{"n_layer": 9, "d_model": 224, "n_head": 4, "n_kv_head": 4, "head_dim": 64, "d_mlp": 576, "vocab_size": 2048, "activation": "swiglu", "norm": "rmsnorm", "norm_place": "pre", "norm_eps": 1e-05, "positions": "rope", "rope_base": 10000.0, "rope_fraction": 1.0, "qk_norm": false, "attn_scale": 0.125, "bias": "none", "tie_embeddings": false, "parallel_block": true, "init": "normal", "init_std_qkv": 0.0353, "init_std_o": 0.0438, "init_std_up": 0.0505, "init_std_down": 0.0505, "optimizer": "muon_hyperball", "lr": 0.00611, "beta1": 0.95, "weight_decay": 0.0, "lr_head": 0.00566, "grad_clip": 1.0, "warmup_steps": 200, "schedule": "wsd", "decay_fraction": 1.0, "decay_shape": "linear", "final_lr_fraction": 0.1, "batch_tokens": 32768, "seq_len": 128, "doc_mask": true, "train_tokens": 122100000, "steps": 3727, "dataset": "wikipedia_en"}
Each number is 128 + 32 x the weight over the matrix's rms, rounded and kept within 0 to 255. Layers, rows and columns count from 0. Numbers have three digits each.

# layer 5 MLP up, 576x224, rms 0.0505, rows 114-357, columns 168-223
073143127098070153196078133103108093074185168186103142183110092123112135135107155075080127109132121103145090127120132101081102126149097170236162143113124143137171134164
094093114146105171095091130138064063148128145115144126086155122133108111156130103147190110090184114170122093158137119130069109147136100163142139154083129069094152100083
120148255092101106124115126122158128108092110182166156120138136147086111139101167099134115114118169163199075118166127137174159087173124116097111117097099160181093129150
189107150106178133172115121178152115124076060152080141142064082173170065139179141176166136124151178175151144047137160118096118049181117170142136130140075112135110121136
069130180174170055123157047132194103130123143090127135121073098077146068118146131148115141092136094070135101159169124136090159101093147101108190151152166090138149126153
143153070130144154132119061097139119153122159176192186111122119117170155109122141140089158133208121020170131137124120154101134123158135129072073117140065160064158075073
126121121131133154115088107098204149119141081150124127173145154210143104069134108110085141128079133114106140158141157125115178139122122109116125164105088080180090165154
167117142125118151142141100145198082093148108137128152085093137103084152122165129083151130120141157139112115115108159072139107164121116124100161142153147079168143081200
150168119089163146107134125138163092159104132108147169158025125156189106060102121165125125126127156125101136091180116115077099198158095174155185164127100148119149099199
105143097123163145128160159121093154167156050118096075103179121144136132143113123152174152106132126160151133123129212102130086077094175111122079122093160118184110118134
117151133117160131118125159129130150137123059137128154090075095112094168110115118166143122148115159118166107195139177085110147150107126171072154163137159113122094136148
086126098178216127137110111117170142103132095135153168190121109145166108109194088136061088123133116091175087108133134147173097037125117184091183179128107170150112156125
105086035128108123100163121093109092091090157128085171145069136101129156071183130175132163158196132143134153155112146070158120134081105128132196091126122152162139132134
123138076161140212111154132194103186177145082149177092097143130101132144178126043121182087115144203145093117136150107129102081098163147120125125136070111153065140144125
146147140167181051146125093142121163109108167117116130186178150186075113122126133139111141109135116114111139166147159107099180077144154155193126102163102146158164112091
109152094120144162088111098083197109152127078123142138143135129132142119050149092141094074138096095137180113100111087136112074175132146104131140085154130143157107142118
188107138108138156074149150118153126193090111122094139130171121179117102090105127125146149103123142147165140109163127102131108115148128170094123143116165071143130142168
125124146113147112163134163125129127137119088140097163129171165115045108089110166076173121120090114150112086089093188089151151189113101132097116122115105131128158110134
131153155171142179172158146166152183108202120134109099129063086154142056113140151113150102113091093189139077115102064131154101177162124101193136140114127083081096184095
120084141088154120109108102127108153161157141118137111100085128073143147097171127139086160105132106079125146125150118137156134142159127066178061117085140091075076152065
154106156180136153152120157169070103114124090148133093069090151141107188111127131102157037104113088145150176123078083159106152131097197150144067158131076180142062137062
148120156120136153151150101103156180112106135104154094117114167213132111138100163134145118126148133144128135182153174147135111134124173127141149170139140124135155160168
103122142120098123184136057132242120158102175133128111119136168120116043165103174061112179111080125106154075119141146138144129114130186149116146087142172112104088119131
091129120036182151112107081146077198147111130110151159152163160096168147118141108135101128209124198146161137156147185112076205118149165142123123136094160159129141158170
149106145103113150203157121154124171155133122095129171127089130113176123172097135127167130128103100171128141134156116131094176123096091101145126088167089114180166080102
130132164186154133091148167153104132084139142148136085146149130125125197153076126092150121154125088169153145116147092155090118141162109127066107073144096120192115099147
157150148084040142127180090089141129084122122096117117091115158144134110143105147200076174191122167173152155102124156077111067122155118148119081140077136087156107134109
140085206152128135120182136170119173120144148115092134088095183213130150099171167065091080182058146112138101086114101142144084126122094149100129152123161166184092167182
126124172133188162159103069137135138127106180176125104140167110216123161087117141132154157117111186120113155103089080109118156127115121136131148146120215136119154173107
114076079129082135141249166158130097169124191137128142080121163124096047152140103107130160095125106146081104143129106098100135138124020110074169109160106129162164147095
123108158108109111125131107206079126162165106131166133130132134175108148163132129161114098118145133112156067123169112110098109146148144148081154103134153090095052142160
146154115121157146123137122146126191112145117110169114109160126069166183197076146139111150134105177108123126112153115152157185135137103109136105148175149106116080155140
123141179129103116147108105183175147149192167148143119114099108125128203102088137105115060142205111092146134091103152150107087147160076157159107093080092103186129073144
116110084094075085137146155095071121163105063189089149038057097100169110139165133171181130099128134147124108093180120127130023086092096085147146105090137158087133150153
130139123114161152185125166175194143172136131062185097098147096076146107183118127129109093099105144133116089183105118107152098121138105158119124113082113166143179110073
139108180133112142140145151135136105156116106177118090105159110113103140087106158137093094126153122101144160116133087108180107065128121157076067160183118158133138041121
112117123081128083074076106108154119160135142123135144124140198128105133164117155154112125087172127085111136140155137156148103140130171124111096097099135185106097100174
125130123205090170106141129104153114127134140135199099099173093131153131147154130118098101110088101151122101130127133157106160094119180122121115107171095112119136155119
159172116116168089094119167149128088100178171148129100127168143164103150147132134084151142073084134167088081102077176137130111119137116124225161155123161151155110072137
141102115118146204068075098100176138151160097146120207124107149125142088131096094101155151101118134170132158134151129143177164131149112115080159161109140013113152074112
123144172123137083095085142147147151159150189125139106080120133130147151158163125129122085112153157153148128166093077122100152205125087156103160175106161148097161097112
152154163118116075164115121137069148079171137099091176130123065105104108193178138136165084151128117125189129138154123080134097090141144128130088087085110117146135116133
162084148140087158096153150114134076131107099160141098141071118110120111184148127095122100114072072166161090146152193111130071167097133124120112112121131048162110143090
076115176135144067126072075154094126138076078136136155156122107147069157193140102126190118089107087146166129133163060116152176100114117190143142132116100118155083143128
094196076125152174147108140125092105087112128088102133123099145132116064177181153150131117165099177081109143166147175103123126203107097129136173106111121172154107143090
118097144122132113084130159111121132040115148109121184124127134093079165055141120087105089118078171091072153149105184140136094134120177159137095120053143172119151132134
109113166112167128100102121110102155103093056090151093168189110129108116051148166124087053098112110126148132133166068164152085107099101125114160111140146126084146133129
099135149161102099134102128111074095132161166128110134123114129138131151129181035121177176141148136085139100162160149108141106139199143153122172175158159122165107091181
110146132137182105169110149169151143121137132080168136141168112102154216082103121097112130085110107080178133151139051100112079167115129143099134114150198126130043158115
159130118082134113141082182139129205168161189100127135114126119109103106070046111130102158106143125136107128119107115186125120095098100169176146138194170100079107111136
098133155172147157083099138106155098068113111143124116154114150108189092106145149192115137111112095072139118171111093095159171094151097114112133071077132098166138146085
147133097113133071129088117165126108129176088141135118107122145111099069080148121060095109149121180163159076157162161158121072145104085184141070065150183154167097121067
093110096063116125111164142140137091172121168100171101104153138140150123133127118147081126208101180115108157098145062108146122144081146140138151097165129073108080110119
072127123103139088119115123112105096094139118078163079134158152152184146146103105180129103126106110143087113119187141159091136135087108098137138133140168100138106122148
129139148138120065117116169114091182151129165104111110078147113134125135162101092139122135115125139137132120116106120144139105150151126113118082164151165167127151129117
118134151133139081061049085031093142118175095112196154122158125136167104145179083186048174174142151152155114035151070125158152158109122155155183144130158097142108111121
092085124076139146115084111084119118143130106122076177202071128096147131118150077162115102125159137161097089088106184185122075117105149134164169100172152213132175159131
143107122107182124118135171128076186136164115110132125142064190166128104186164108176198140172106164199123048182128088189129136170179067072143104113140111133103147110129
096131092154130182149083120086123093166118115161127153060120133126137145111147136138136095102165206150115121142182125116103151174107083153119136119158118130125098117120
121131134168106098072182095141110141080145166096137135128144145098125141197154172117151148136124195169120131095135146143105173060148104126153146117095085106151075119104
106150099177123158178092107099195101129070054157137089135131135068151081101166031119106164089159105054093178081137217144143119144123144109137103153185118123078109126091
138141176103176102045090105086118086130109066147066122143127195124082130064123099098153136094142148179133163091127153075104133134064103115101173186106075141125113078132
126161150106151158153116173179148114119150172127144180095117089048035117202142091078140141130083120150139072177128135179108141094109192107130151144125131147147139164121
092146128113149119081105088148132131155146143120131153133113166088097118153099133145155104177166125158123152178153110143126077134121126158093110131170123096118139090129
115124111137129081132139130151113150108169123107165096124125118099056171082091200090075140053144155123147066127083133105168097132129165155102129091157078137157078137175
119098140194061087149142147095114154156119088143180107141111170110095151090177112116172125090158074101130121123196100114161159098085099079131109158146118147099130102137
136074136080102072113125096089119077062123074192073073154113185168119130137155139089143162192147138103172102152201134143156201153140129154157111116167118171120166135080
121075118169108192100112175146119145142165134084146194172134165133208129112109129162108130099134081071155145107084160133122063091127090156154102106120165130102102091110
141160143090141157157134160134101122122050134108170147145199161137187112098156127151115129177118102175126125117128169112060160129137185130084131114080150122117132163126
125150134113125074093125126140101122193215135142096062167126133162107119175145150131167064116078132120143146108108158085187088118186144129091128086074135131133161179152
150135116105097154161149072144113152106088154157151090152120141134108058133155119072133101144187159143162114087051113144105074134090180148139124136091169105163089186154
064127076089192102115106117059091115170026132117148174092071135197117098093137154151210048154175188164096117190134182096164144128166155173174109107113160056149066168170
125204108114097187163137175120206088127065159145120166085148123117134149124066115167112102129064083118123079152088173188111102155152175147087137153164150140009146105160
089135127136171112077145134122117079107134112164124167118172138144067217116146082103073179131093134081163117101159120131091148100117127096138099148138124159148164081142
125089099160147118075119118121127113060099153127119135158118129084097150122123120119147100150156126171148164147102094118139103140108124187139112145099084134131149119165
140122127111127083156092120158201125133182129140091128104108158200142103121164156138124121117089111118116122145186133151140106172120160140184136176153109056109108122161
186107074177128067088137068100104146120138079153146205072160109143113148131135066116141119137152133059151106061103176063137108108154150174111140069157133143130104108080
096156124131155135139118133154145140126071114178131168162085156192138101104153150134068151147213103132146124125158102175178144111113126158157172181171090146123044126151
126217134142142126160082217068139140154148087194109169154104144138123164106122125100100104184098163087111124151087129125156109189116206118148101129167144147190117155121
115154147150201149149098135091138133090121124146120187094117139128139138186196094138164121110093119096047153111168113116077155159140123110125158198085165133103151134110
120125115168119102111116164146130080113163096073144119137136104115113108130145090083100116219110139084097099093135044116147135139171119101130132120154166080105136150110
140090180213104164140138115156110134141107171057131141106126167149160149144091178112104044115147123153105151155124053149157170093132067107122117133120115171137114076121
160171139127127149104102168115109108140150103108107152125148144106079101121165103094151165147096147117125143200125153088154120105108118194111111074154094175103051131127
111096135141108110106102161116122168123134145156078141102081095145067153105171123128138103125174099050150090132115134157125156173130140201047172170146151080134143110078
141109145129123112139131110116102148116175150136076078140068117112154138094099118157112129116107118141144178139092116105162185115132097146139150081098097134151095189137
087169056151118183116140116141135141149096161093125139167146061166165157168188131136096134111183096087109099111092109102164103160091113138131110093142139140165146130166
067138127126219119116118152161107123127114118198114070165157150065099102140101138127075145172129091140109085099145135110120096193119120108126159102099130111151163090166
139118132140126172108104093132160111068118037163114142154130096152091128104108144157167133162154130147086162087100078139130098140166143139138155148152133093089163177092
108102049137070159142147077144149143119166137126145097059104150142131149139128111075089137157076122153107108133104134116149107129127091133138154200081091169128136146110
180107098130125089163147137173079099184099096124160188108160098103168098159172155126144175113099114055094123113058124114096131141162137139174091185131160080150100160085
173129046150155138105121125115144120130115118139099113155103120108154146115129174132145089037126121167103140147098084134135094117125073109140124145124178091125077143118
160114093172126163146117086143115113032126134140075155135168142177098119097059157113099118146147184075200129189078196080133115070108088072101184174089154127058088159116
058128112127074137177077169126168111127135138120167114088095109148127180103125111110134133088116137071133144152180117112072125063088164172171046137076119129103130134121
177108179098129119136149093096117145137121108209071108097156133102109149115121078128145171169058180138128137088088052118222143116085135198137147170129087137164118156224
111193122103118127089121145102195117143150145075125127175101102149142154108084115103104225138066088135110105102122086115153108109144178171121112077067111155110141141102
078077114206170108129138138170159189084172172119095139104147126183115125123105095145102090182134133123122116131170089116091151173085125093137138091141152102079103151156
119157138119053066141081130083087150141136108159116107125106168090132122125123134119151092207123152150134119190134145127112135152163158166136128126174143138166131160129
120154109191159121141145109145107102067102137136176184131115115127160159097166169136107159113149123109123061214140123094145101083117148078136112106118122133112107114094
091171200114184110120152106149132108151159110126101164216192110138145102174106188166177048115123088079094132095118061149123104115104105081174181146146083122162140115176
147109094069086144093116148180132201126092147150096122104128122093112185130137132158124164127142123122158139163119164112167146116104094094126126085128080162143113114170
116163154167107061144108103122113158123150083110149181130152116130173112089092114126121113171116142113127108145081135127107125110073146174140162113183187106129116085110
175075114142189106107101160134155118146120113087148134164187165193122145161125186127146099119110141093139101170057169092105125174149145152104164163095153158125119104106
152093161119130122124095093188154130121076125172056119166130119085130141149132119075170172135077087171137119162078115091117119114099109186159153131113111169131110151137
136163094040159098158153162121146168117110122107052141187156028096137156097174102150133191132161090147141182166115117143122123050171184115133172086167103183112062084187
131110077169107101124140130176166090099146099125097137148036098083098130169127112181156139116189105115139070095166161154149146144114092160221121110076130076111163114134
155170131095125179103105126143143172140117148077098148120117125141119106130178138063122130163136160101136135159079128120134177143163137078135147146099132077069126123120
155156147150078089147106092145125059113168121139179091126121174052124185148168114101100178106136088187071110205170178107129166065065135128120069068135057152127129166109
144109117050108072123143136067035145084136117136118150174122140162120125143098076099076200149154149113080155069116109134183193114123154065132152126149126090153136089178
148127193110126135108096197131063180120089164131150093117105097191142113123164151024089141106116179117056149159150130080123162133192051076157103139113128114163075093138
127175131163161141154062147162084162146142181157148072148105108084168148165156118098136121130113152193134076131088124151093072128118118171123113137148122107156201072133
129194178123199070098116157152123134175145105156111135125111170155126056111161035150110149126219201128167166116168067151126125125174080090067158114120168156117204113110
167140166111172168142148142079097105160115098151156163154083193128132119157120089114147118149127088141135141137125128210103205218109095119130140116054106137118132129124
091123157123127150100162154156064145089156141104135147122152149113081207151106123208097139094114104108127138190098161128069139060163187103124160122098137105120110177084
152138139112054119162119188171169147081125098184124129199110111113148129126131153159100047148162160102171142142130160166127105148139143168123126137091129124125126144121
147117156132105173133120061170114155106109116088127120170217114075129144192143160134090113116134113145120112130088112099142083180120166147123131143058168100148159120147
153132059127028118139163126132127115097143112135115139118128122150153116174169145108206134131202128128215123138107148115174100116137111202153125097116100146134157180131
102104129147084107111169091119157138144156109112144098099145093133160172124155134078141158098120118157114149119169156124174116169103152098093154080153127037058143122129
147134129176108123103077171213159124101190148157155167127154127179086096076079129136109092130140053153146131069114152106118176122168123114107071168090152148115146109067
125114126171134098145121123121088139126127170084172158109155106114181070138092158140129132144183069185138090132097136142114077092135137138178129126103138127060156169176
116124152143146137072109133119147135157077086140146104101159154174152100146101162170118081171088153101197050102185077172175155181119108157082165131102152132101171186134
112142100093123118198108076161123121146159113202106082105169023180206145079171139201069122124097130157117113130132156158142136117115085092142133177110143128136098185115
104196145095148110084177093089114124149148095191073170147076117116148113166064135105131181158177121119038106089125097115118124096146053053087142150118162114145171139123
133159153160199145151112101152113134143064139151153087161146132105100127144140078090101140137176101119179142134110113130094083132086105125051146198115094129115102055097
147180201167081159139115110162131119117172109090204128122140168105142086144103043124128181152141138111108119179125131140113124155142108086142122143124166133117074111173
101104125165099116141171125143145136095149142104168122114135113131119134118092094092150134092132113131103159142163151087128085073103166142108098142151126092052100098090
120161151159154192084139111105146101128123058129115123161158073112127167141122109127091111137091083149132174152141132065137107135061094186168111126134110156116094134158
076126130141081164132134129141106192162094153110190132111151159156169173141061119132106154150147163091138148103122102130125157104124100100120119125156132114137156144087
063136117135184119201124110094127044118139107142158142123136167130146068125132135070173124139153126113151111043131118151116111123153053139161135024118100079133112132128
072093125093044125133084136112128118082167104130140137153156154150069106103105182097078105151041059098124123126114069121149112142137181115141148165192154095137164118170
115123182129121124143116125118082151116150088109126085167161143115059130185126094119227093131091162150131186140097129136097142131083197150135141142163109149113148162103
134103154092145141108156146099155078130130151093140152118135114157079105124064098162105173131082121126124138176016083129093064131089117114155162143180127132101066122097
125120142105152114147092141153115174106155122161172113153123061142102147093160119081122094131116172117162123130130114101157156121137060166163175107124065134093124096122
150161068126129161094125116140139120107153124207157143126118155148161127115155159128098105114108116126136090125188129104123129101148113115133162108120120142113151129112
123146113190074092145106100171108086185098114174156137142160190107134047089151103102173103119138121139105086145106117131115163151125094124148156109110156104103127095093
170113122151178142116132091152144145144143157141069135095099165100120147126154105195044109144032200108121179143180101189121135164118082133110155119149140102188169116176
104108109111159139139132152094148139099129061175125130180138145156166166127155093137113101119129079122135088175115081061102150059139109147032130180157110104159154131097
155116138079135080134107117119101084098148093115088141148138092097136147066105094142131103179140095098094092118141095166142182149134103132158089173102072129123159100131
161134130124138101118129094102146200120133131130149087138151150121109161143132143104114161112151111129179107130216133154144109084118138130094158148093134155104135128172
123088092060149180137142155163127125155096113149157102123119160157152085154095099118101126085127086124108140174112124182117119202160194123127152136104128132105233078153
155097143148153088114119218136116171082153186133068152151079153142108125133092132139205147151119107108134129141170189146156156157150131097098163100158111142140162122146
164159109101144076123167103128133144100103169092090137106085117112141171093120076127139145139104184155079188148100091127163077163120121140177130087137164081133112145133
115156055097152033153130117111187121143191158127108143068106122129150128114122113185197148125131154118157077158166113107133201122107107143102123094092195068099110125104
077119235134141143155105105127175133108125139067086162111109119114146134114101157159062136092116195156145079185131113090124129108127113144157153120150157126143143140122
156128087126167132176134123107113133150214138114135154137157096140163121167120094134147132102146122138130043159140131149158112168133146123182137157163037118136184116160
114156136110126156096124170150134184079153140104112114162156097174160115094073168115112097133100143129107134137145109136196109115138097157111114120126227132116109086192
138093112099166094098171118115104128152149132129176181096106109059116101156103119187079132171110174122140122129179133157110137157166177076123080070118159141141164170127
124164115078146153111136145115131172121162181139097146117156122173121091124155107162135138148140099189102110103140122081108139111058173120094155187099115121093111109188
127094100133076158160114135115125097100155161115186102126149128097175129088097142141078161137092145156109117192120145126145126179112078140144146113169095106118115129085
191146105115078119132148129092136074131108105130167134170121104185099066118129063175102155075155143103136161124125159140141141182153144155120128088143124132125119159154
108148140158143135144146182098106107090147115172093106087140179144201114145088098084164103091197123135144116122160149125160151160096111125109158111114096166097120151145
188159116124181110146140121175094181105136115093104151148119159134080155189163117143179151152155135155115149171144147146164112115107164112154087095191120093144060113103
165128166145103061073110114085141057096111069158179144132114107125133166087140134099167129150146148159097139102153112066098174094177127104147160109116094121119122156100
143157082097126146085126132136110201142099156149151121142089087172105171111119111150105124176065126146082111174146167140144154154045171094145125084080120227088115146185
127064149206082130119107080150187111103154129115131117128167122123151126072074123146112090093140120203148173149206183097156137104172063081175064125193109118147104139124
118105140098128141126124128108123156142126151137089119135188159141118151089089142155097078097145178176154094102164123162092061095091138200087136115104105104126118113084
135136154143114096125136093111153199125144137124136131130152113142109127149089069109131140082092121134095144215155095074145148101128123154142056113136184090105161119140
160142199145130094113088085117130146119120107115173134175155136114099108093165093161111053076167105103089175182098155167095164153113137157085114099138121124086100112109
179103150133130131108103109159133163131099144120096125127158146084181128155111060143115101138117113103159152083100074087162194159150163081107055128176120104073145106184
104100073159116128098110115094114166092125100141145146122121111075110211115095084092108169123155128118150084128108112145115167179104141090062032091151173150112139096078
111097163083164160151119139119144046112086147116159162122151111102134156135114141138111147129145176111171072151094202071141132109122104190082130137087132118114129192168
111085056098070110139134112122096112168150155103093158140136150098139164115176175138133148128108097138108137057152111027115167104116124083108105143139113142168124153171
139115131247152118113116151166124105152194119134115097123094149132100117175140101067094188157158118244130137118121129128182142137147105119108103153138150159153125120139
096090132131163186092157146126147153096223156135150108113162098122100092109172112125142110114168148137155115171152087101119099135107134124137175167091159083130126131089
056069152054105131106116089153123092150089096146063099166129107189138088066120127114104109180072164120153094141115143185116111158177150131129139134135102109107127148155
091136095104159148088157084122092115136133156135088060109115083124133077115081097124128183141115111195184119169103110102085153194108085142146170169184114108136167100152
084156175122099111043124156131097134093124121155176079158117115096131136104151144108100116071103100143143157129160096076130112163152130125083148191118133106163056126103
131062078090111173140112100103129147111129132101107108137131116124070154133121118080119145108153095139097111100161114100188113147101123124183105104175179125147144144172
139156048142128095123110148138120149109142120110108082139086133083121111129146117100082163113074131101168144199119117147144151096139135151203147115109109137140093117145
131107111075091125175141130154114105129155137149065137138097159083128109102076195190166140075124137072101157124113180143143154122100168115076082095134096162138180201113
130165132136177091146140174166151139096180173142094117122124103179152091149085188149144100107149145190152152174149148160128145108098112115148152171151124131183032146132
180132034114110113167097155158145113154160103122086140135153155141125138136112161134140134119124148094079089125080128216188096103126110153145172199106144139119157137129
117145141106101133133133135087082098139053089135068131154109130163145160100140181075169145124152137168187056112113135192120165179120119183177164139132129095108121147103
104114126134165185106151112125096150131097099106180126101082116136127175127095124107149092118162157087162096129178155075107128109135142142167110110099134075169087144134
128176104168100147120121122136137118101199191139143176161136153110186118147177036121140075111131160062129155137141097142142159167115086120112184146157155109132113167144
144165121078127122158143089160143116168121145122135146121135105161179143062135135087138140154144112081159131171136145080086140118130115127068146108125123166149135100152
134122153123066088131125160154104123118137165149151136115187100174102088125111092131129135137131147142125157164084075126162098145139114149109142091101012160107106167121
190092197117060145136151150158116105143166076154126130105139190133126075137130138070207143059129081101164148163105146142126156117101201126164138121086175117171134131101
147152148066155094141128110144107211173159153143180081139153104135129169138208153150082172114161133125141196193125215105159150150138095105065155106122127184148159167099
182171131140071139074135171130175130105067092137159169119151102118121137128122158125133102074108135114132170147185133106145095151177203147127105122111094131108146158135
155103159138091171113152132111170125117100095068089095130161134143098130130107139158084095114092098110080128098146127144113115069144117105108114112089143208211092129155
113121118140115131125159179159089104113070131110160131141126188097119175145166109105109120060109143118085183136118205121075134180184126156130135109131118093119162107180
122077095163130072118101119129165190119173139088163135117082123075120132093143124129138119111098125091138152117180160054115121172157133159157129011150135090066113157089
134148120106091101175126118063104146159075078099167095160123043096154132153137206138168166068141154131147086135090095115163136182142111156144153116054120183132141135136
122161149137085138106154141138164163148149179123131141105125120102101192050088139081129121122204135149154146086137138133128118081132102096153131094192170097109134167107
142123171105142118134133142137128158169145158141112081154133191131129108152135185104131133155078144146127116068133098075080064159106092096172114128115124145153101129182
127110116159153147133105114125154163109085118155137151123115144127097142110088160171125106090113172097177079125106109084138137140159119094087110127159122085097152115163
102046061081096144147166085142089122148166121133133145112144134128160154192144156143128154108163121053125095058129138112144151188200162130167157087182169161151164115134
147149151110142089120118093102117117138133096134135094151156116104142152138117129088110109122132119083137112140122158162130125120144124147161196115135100106129120103190
141103065123083069125132121123127135133084149048171155138099132114115129153116159157157115130129088152086091123072140122071165109121073089120157158151116114089110190142
131111123186131185149133118106104126116154084146138161162071087115104154132148108113150092082181069134122078099140169137109080090107154129088133108136131171088138118131
102075144172185106115125156126186153115192158113113137165127123068142115123054080117108179074095098152120112112117166193092186086183145085163083109118116120114083167110
150194069089103190165121080148142212060163152156119139136145149088109141093079074133119106143121165149181091118139131118123118140078091105141072147134120122055146123091
128150133094124179095120142118110106097135149087114083123075137110163055164117078111157111112087158142196167095181135096089152094169105108180129119118109151117118108144
087107113140153052126090130154128135100126164072114133178114150168208119075132167120086077154110167081054084150124101135081128128157146137154194134156107092153189162146
124106130180131093158152131171146152214177127185128143137106193178142143151123105118043156101127128133113113158160123176077133123130118155113107106145136168153110085195
117118161112111161139133120126160180146095114138088106195112066178163155105133173063090145148074065141168140152069091116145133170086222102081136143157140134123172147229
149087107094191156127081145122122091132135138114143144071086162126146130121094169113109058135156133103114120156114126115138098121147107088179097158135176158082173105152
094097133148096110144050125167166105143090083128159112078149140104147147130051130113138165105145139193102154140057134161161084131146134088108035121101158144164072131072
094135120094188140086114161076158104119129133135133172080116124122119123105139126113119143057069121101142092118124151139149142144078140095123091149133145171166131064169
081135109126135175082123114150168196206098148134131205132120090140127078103153110119107098078124133149147057112123124162127126146124107142138201086133163156126187137093
090138103122177080088164148125117178118110078088126083147108172089146064141103132125135178201127096216121124102154075127099180145210110112181095162090163146112126099111
122153101185112144168117108103127103121088117141089181168186183145080169164144136106108173118143165167160085116132146116138159115141073075117140134113140159097118155148
100120119152122073130099148148154131115136149112165076185142133082168113166125092103118147143143083096173137126127076103116153068203111080118119192093124105097143129144
103145152125101096123135103148134092153135106120127126141092072132135105175074141213109111151106144103129102119104058184115140152080060105107138107088138094112051115096
146145146115130097156130077124148114151170180083068076116159177110141116066136151129230088171187122104111192120094148180120186103100124065118177099192117136133066135092
069145125147135124164127132127208094136125135148144115188052185131103118070162098088153064105126159167105117108151223193071118138157122133128117147127195144111142093112
087090093104094090091159180158140140144185117094201119158114130079129120190162146142170116114141116109115055138198140149120072101109176129097126130115122137119133151108
151152119170099138113137167139146155093101114202139134169124170161087087136067119084130174108154083153091127097146138159107136093099136076145136070113156060109129174191
142136105127181111154165135063086158093125135129124115156098099123147123093180156075157123139101126124125154125205142099149139141107161122129152153140141096122163121124
117115128103118114099113153137114167138169121130132137124124124121162163100127152126126184134134146191151107179124123148182134115171107175156175127131144114070125174070
177179130135121163096114119097092160109079129126156068123087120122082162157123125103152126152146129090125083090079084124164114136103145117191135084109111126124159165160
152170106092096136146043096155134110126085084096130158138107110186149117126182178168128099118096141090159086156148131119156132105111145148122174162085109108209150120128
121151107137136097115119105093062140069106105121192079091148127161115118093155133099151117120156184137206107105137180116161130114114164125110145138128125101158135162030
100161158133125111158131133095144180131097158141156138160141144127112117187127129103087143131109095103129090187053193086085086146135149072120059195134156132131184141175
090087144084088108141069182102168080105160066152129136151127137135128123122076084116124177141208115159147128122144123118115096181122166110101125154107104169139150082119
132091126130164138122042103075199203129152155109172145175195097124165117118122230119102106111125193081128101112111137106150152144120161121117149116162182115130077081134
152136098150105090096109133129139143125066152138098141160093172142102116100135123125175168108094133133087158104181078117098178220165100148197124055135091131042118103155
142147148146121104091146104141126132157120077144101105194141104179130109137114150071147137174139144148139118125154148087133163173140085109063182106109093099185186096213
135108204107100125103162055106141162109112069158102117120062151091105102111120094155176166196081104146112120106118148145147111163125094095054110107156153144209136148188
142172110175165083142132158135134143125117139163104199139160121136145148103101107138149135135138079136106147173176098081149142062125128083166108144083098159137045070084
120060094107120077172127100121120140094168106113164107129138100159068172134104106104120129089138088099185126082132097094124114134164139110157130126123126143157165125098
058201112170119094101124067122130100127097100116121118080113114179156121138116150117161106184150146136109077153101102107119111142144119165255175120112068101086109131114
171106104143114054119146144112165096137196107121086054063097090085123150085141106144144033123075112093101122165166153133139111087090145096165130115101184133154143124096
137124158153069129100144125145117124117166123128182131137136196154159087111037110068148104164149097189132143080121157142172130116158114132163066138075118144067138152196
115173124111127139131127170062103109167103150125169197146177133099146109118055123182117143083162105105122108159109185175125149103066119084159157210113150089138123130127
138122192162069126078133125144157147140142206150093138115119119192198099116137131112142210158130088136108199091114163182168130138118055165092112107128141131114141178138
111115109142210114166174135095138121057132119167132132112117075121136121100142117141126068107136140165136170124112141155076112162122135137141177148160111120112128112148
105089150155141107166146170055114110147124152129140162163124103084136133118151166107110105109087104139169115137143188164106134112128138125105148160146119083027095087119
141152051063118096122088158159135053106143097108133133174123104105093145126156121112113081194120116124152127116114164110163101097098109133118168112136104118196080197121
126160093161112136145174129105092166079148133115132081086139174141156133126108154153069119156094154077133197129106108070153135084082099119138175157138077108153146111123
074141143108110151146152128122133175157094135150140081137085102147159114124117093104117136123096135154138066146153107124122128115096067132155101136132161182130120136148
154108150155135131123143114092099134197183162138104156093154132116122167123151129132129132134166077070077132083068136098140072114124138078190197171119128105143116175138
139104135138127091111127117104145157221123124216189148092109119225119070143165141107124167111131109102204149126100168113115172159115125136119182116187142158122194173145
112086148110128058158150169129121118087111149130122138152251143112154073141127080189142156100153138144121112059118104140124087090096157136139063060162131147140139147100
142122107162137130119108064108110126097158167053133168144078090048126108114080128134148110162172112165163076141130112080122122174140121173148137101171135133136151166050
153080131121140159124117167096120104167189149098134144161127090104088169105113117144165127071123114091152162118171132085139148114176137091143104144073095122079149133190
158139124179194055074147114166123102072116097087117078095118135175121189150094141098143093106155194117148193128080106108146061172158155167105150174161097172162214158109
167085174123092161163187141175152163147091126114137157136098184155142143147100173137129134130144129130116134095134142139126166132174045147182117121118094138079130143170
155205157132145157129143121128184096092085132091145112076160145159150132067157117106123074126153166101092161074114153115068071148089135120162113151133136114119098139160
132129081115147067163080166143100110152129138106164114101115084139151061127124115119095116104112149151123115113150143117088142168106070169154144096105176164146068135093
097148063177095142091096157099116097143130152162124127112153147099102125124109141157111090131133145099114034147167084089114111141162131151128097118097150119146143087098
071131110140113129118112104142181132151199164096154149163122163114150168084116091159174130132124092076104181070160144108146113084089054112123094082166069156098111119107
146095085227140064067161099107146144154140190133146069089116122151196082188125173143121142099154168172150133148159176079178095134161171102113106127103064123130175183089
115117123106045138190133110202089118135066173168106103065165140148121084154172086148079139134126140114121112140131153140079104138071110187108105091155144151094099119144